Part of a small language model's weights.
Architecture: LayerNorm before each block, biases, tied embeddings.
Training: a variant of SOAP for these matrices, 650M tokens, 4961 steps.
Each number is 500 + 40 x the weight over its row's rms, rounded and kept within 0 to 999. Layers, rows and columns count from 0. Numbers have three digits each. The size before them is the row's rms in percent of the matrix's.

# layer 12 MLP down (transposed), 1152x224, rms 0.0466, rows 684-708, columns 0-55
105:538480516488479483490506503493430534529494503483543463551590555499504594461486580482456489520506523532559544473474470550523534456505508459474475553529447566479551424508
102:569501533494476489544483501450514518498493513493461492458509443512488507477403537475459575470502585452458491570462468417493541473507563529590449477491486512436474478448
110:523553491475463475487519494478569577523554529503543397492469487489477442537459478517511454464545469492500491530580463527528508531457541507497574460537572506500498510526
101:535545489441499492474574456531478545492466530517546449499549427491467502438562497516543487452512559498566466507496448545479493482504434491455475492446517449511612426499
108:567461473523524525542518478482399462501504495532485552515483493496419570512528540470445486471513497492496578518565490554452549436469548553534533515504559588445521510471
088:510456473537473471513480552486501485414475459552566535549542498479474488466541497557577552478507425523556486514462471467499491562654471486425517521428470463545560500505
102:429470492492511494484512460511524528418527519502446577425501446463458486531519417511457470511502518520506488504488501474477462492427502555535488440469504549537452498410
103:507544528515582539478504453487445433475532534552457581549504485484482509415567452531471487466493444599501462468513516437481469508486491510522539515454472448542586529452
108:475451465489512509549437462502494560460448509431444444527474493506452443487498478467462538488547470456482457461497412513487523562496496485460474474510470578517585513563
102:564473519538504524497524496520549439541494452481468485517542470475490455508509559483509445523462478510485442497447520447447426487538613524499556539470569484585477518581
094:533544470456469587505500494467546514473453529505491435497465519485556460499493474463495460566422497512530435422540432430506562522418456458484490545496476527498504496545
100:477493489504548524490502482462571443542484444512500511489547505625477463521534488473501514486581458521544518515509465511562443465452415493450496531524427439530549585488
096:407451499527482551458458574421563534529566604557511439431547489486442556532532462503427492480537524512501546532545596467534449488495535496491499565451463459424535484486
101:470534485521532534493511449576472496500460523412480474400459526520493567566503509540446520457578521508495526503593464463521488501577540492514453488490433461484482495482
090:490445467505520514573465468483528539480517555467500507505525481471456555479434537510613525496535467474474537543468557441457487581571450478447490536471556491592556554501
098:523596476495496525484464466436488460534514535531524407498464492468464528473481519511461490547551486480510492562524470553548558455551442484521477517547455487474458555451
102:497543444545522475512436406486504504517473550536503572453467456562493506491504445532498482537427481487518503447441488466539495538519526490483501525499504533522490524487
097:487515481526477491506492547389537478554443488535524440484528474564545541553514488450610435478462492512527435527524509607501517500536503508558452550467552536516488494529
102:428571483562502471469491477566507528555474470503497498536499481493544517508474458509496475491436449522527452462527531557467510476537525475516522565465529563450509478457
102:502480472505526489518501536564399475556529507429575487446452448462501499532481501487534478488481477537472545515540565531528515550485432522495492480465589511457570479472
103:516465529492539478491470490422450474531498541527487514452554573507451530533449497489441472486508446551473539595399530520503552484537490522535586538483453511501519540479
100:545599442554490506489562524445466450475541527426493520408476448446503482455488535512548496497516478552514499530472565480486392508536462521517487552510508508533474539474
102:511462488506562516545428438482505452533484552465509539512469502475494454498535480473558506477513515518484477451451516521544440456538460525500523515429550440515489530505
098:434489485487504482510567476502526511488506463471529493470523539529540500510413444467517473451508570537511562516433464512472538561586507469560406547512477456484507433513
098:521469529411515489516497527514469505497496523495554441500528559483484514566523529534497428525583478502480585567501483495523479477555535512568527501542536478552580556475
# layer 12 MLP up, 1152x224, rms 0.0465, rows 685-708, columns 0-55
107:486566543520479560510498457483474540434518496505545438539486489519497487472496471546557415528515469428488488424513464517483472550452427493503543482556432488519456469515
102:558436544512508500499454505518511518481539572567395501466531520510560518490477485505477500512523524562475488549591518532463491464552462511510495450473493521518522447497
101:546453502495520523449455535522491524500565536529520475496498502446440500509575408551512554600498502542482551521511450467483572469546600538515533487452484564471474527455
103:562506535464556491523513464421494471432447469521516529503463504505474450448453527575486444472502496559555591520554550511509599443478481505462557534482536501591544613474
093:480524500496457444521443544444404522469501510476554489503434427451497455523493458538519506408502479512477515506481554479583505511500465419512557446552447515571474496553
102:496505490488497485504509477452401525509545577494510553455452568477548502573456452555433565576472508546521481498554523509585498428482498425493484501451462555530465514544
100:466514493483506478505404517601532538482437488517487491455534519502538443505473472387475483477501536473503468507453537555496553483449521601410558509439444478497447517494
108:533511584459558579519571437478460552539529520529487497507539504463545500554468530564477522499480582511531541463455516469591478567494463580565513539512541505495568518521
103:580568488581516518525482432494511462514483517485556545502537503452531501511493526432512529480505492484490449530404444543558499542443525591486558488430418434515532459492
097:523471444453477521483444457479497480554502490496482483544520438547530503446448512526492502513575552567494522559526509520515479504522510492573470443485519517524487459463
101:502510463411510541576546517538535474472529518527571519530515423474503417543597474502463543482533505484561402417601533517491500515484564545526439543469467432503525583482
098:578548451457472510531520505556506510521535477561478498537556464518529491549517526570459486489482452430546459453453486498518579476545556485549580543442537518492518523491
103:463501557489509557464495517536534538468538532571482404544483535495461510511487506452552521466447493541519525463539496573470505505488588469534518518544442404465502455550
102:472540510461507537509464549497502460516536499594499557547541502582515459506519493527532458463481578496503501497545532515532571496471568443521543482533503547525509508496
095:454502526459467552516483444525546528518443441518478545494521574491431507542536469504521465451475561497463598447459464489443485481510491566460496497603496573489514460563
097:467583534437520554535518491521449512519505451496514526520528507538459478440513545422464502442545420500514512530494463567485473530461465524552537481528466507550578469444
095:513541483484553539392489513501549453471478530532443507544514516537462485462512501493495464492508524528507504502436452450520476499491528468402513450528532557572454483410
101:482544538526496529511496566464474518498490564452403486507507551433450451490540571523438526516494509462485534472488524450531473485548434523481608440590467443552451579497
102:538467521542547473464505426473562535543535535547525487525506506589515441462481536553499535492490472511480463468511530496472516480510506452458572477464441502527400582537
100:558530527488448488585542511483533539489537535509538492434508435538472484495576428503519523496475532511547458521515447448490507489557493488530476500556535544485521542485
097:481530528506524463476445547507479529508517534572496487489454537484525518559524585504521509479514510442482493525507423492512511406435504468485474426520504496469502506507
105:497492499531467497524465522486492538500476494559451447530471513521550486462531532457506407461538523489533462515454509470447494506481535480554500473510462437489534515546
097:471484567487516468509445511559464472576514491553505531504467506470515477493497495419550541495511488551605548556487497492463507518516553415463495520533555552465457560545
100:460592532511497465431510542434563526442484434566480483518523498493513456535561454500529573504440508520489540459459541551523563516476452453466509476462475411576518483481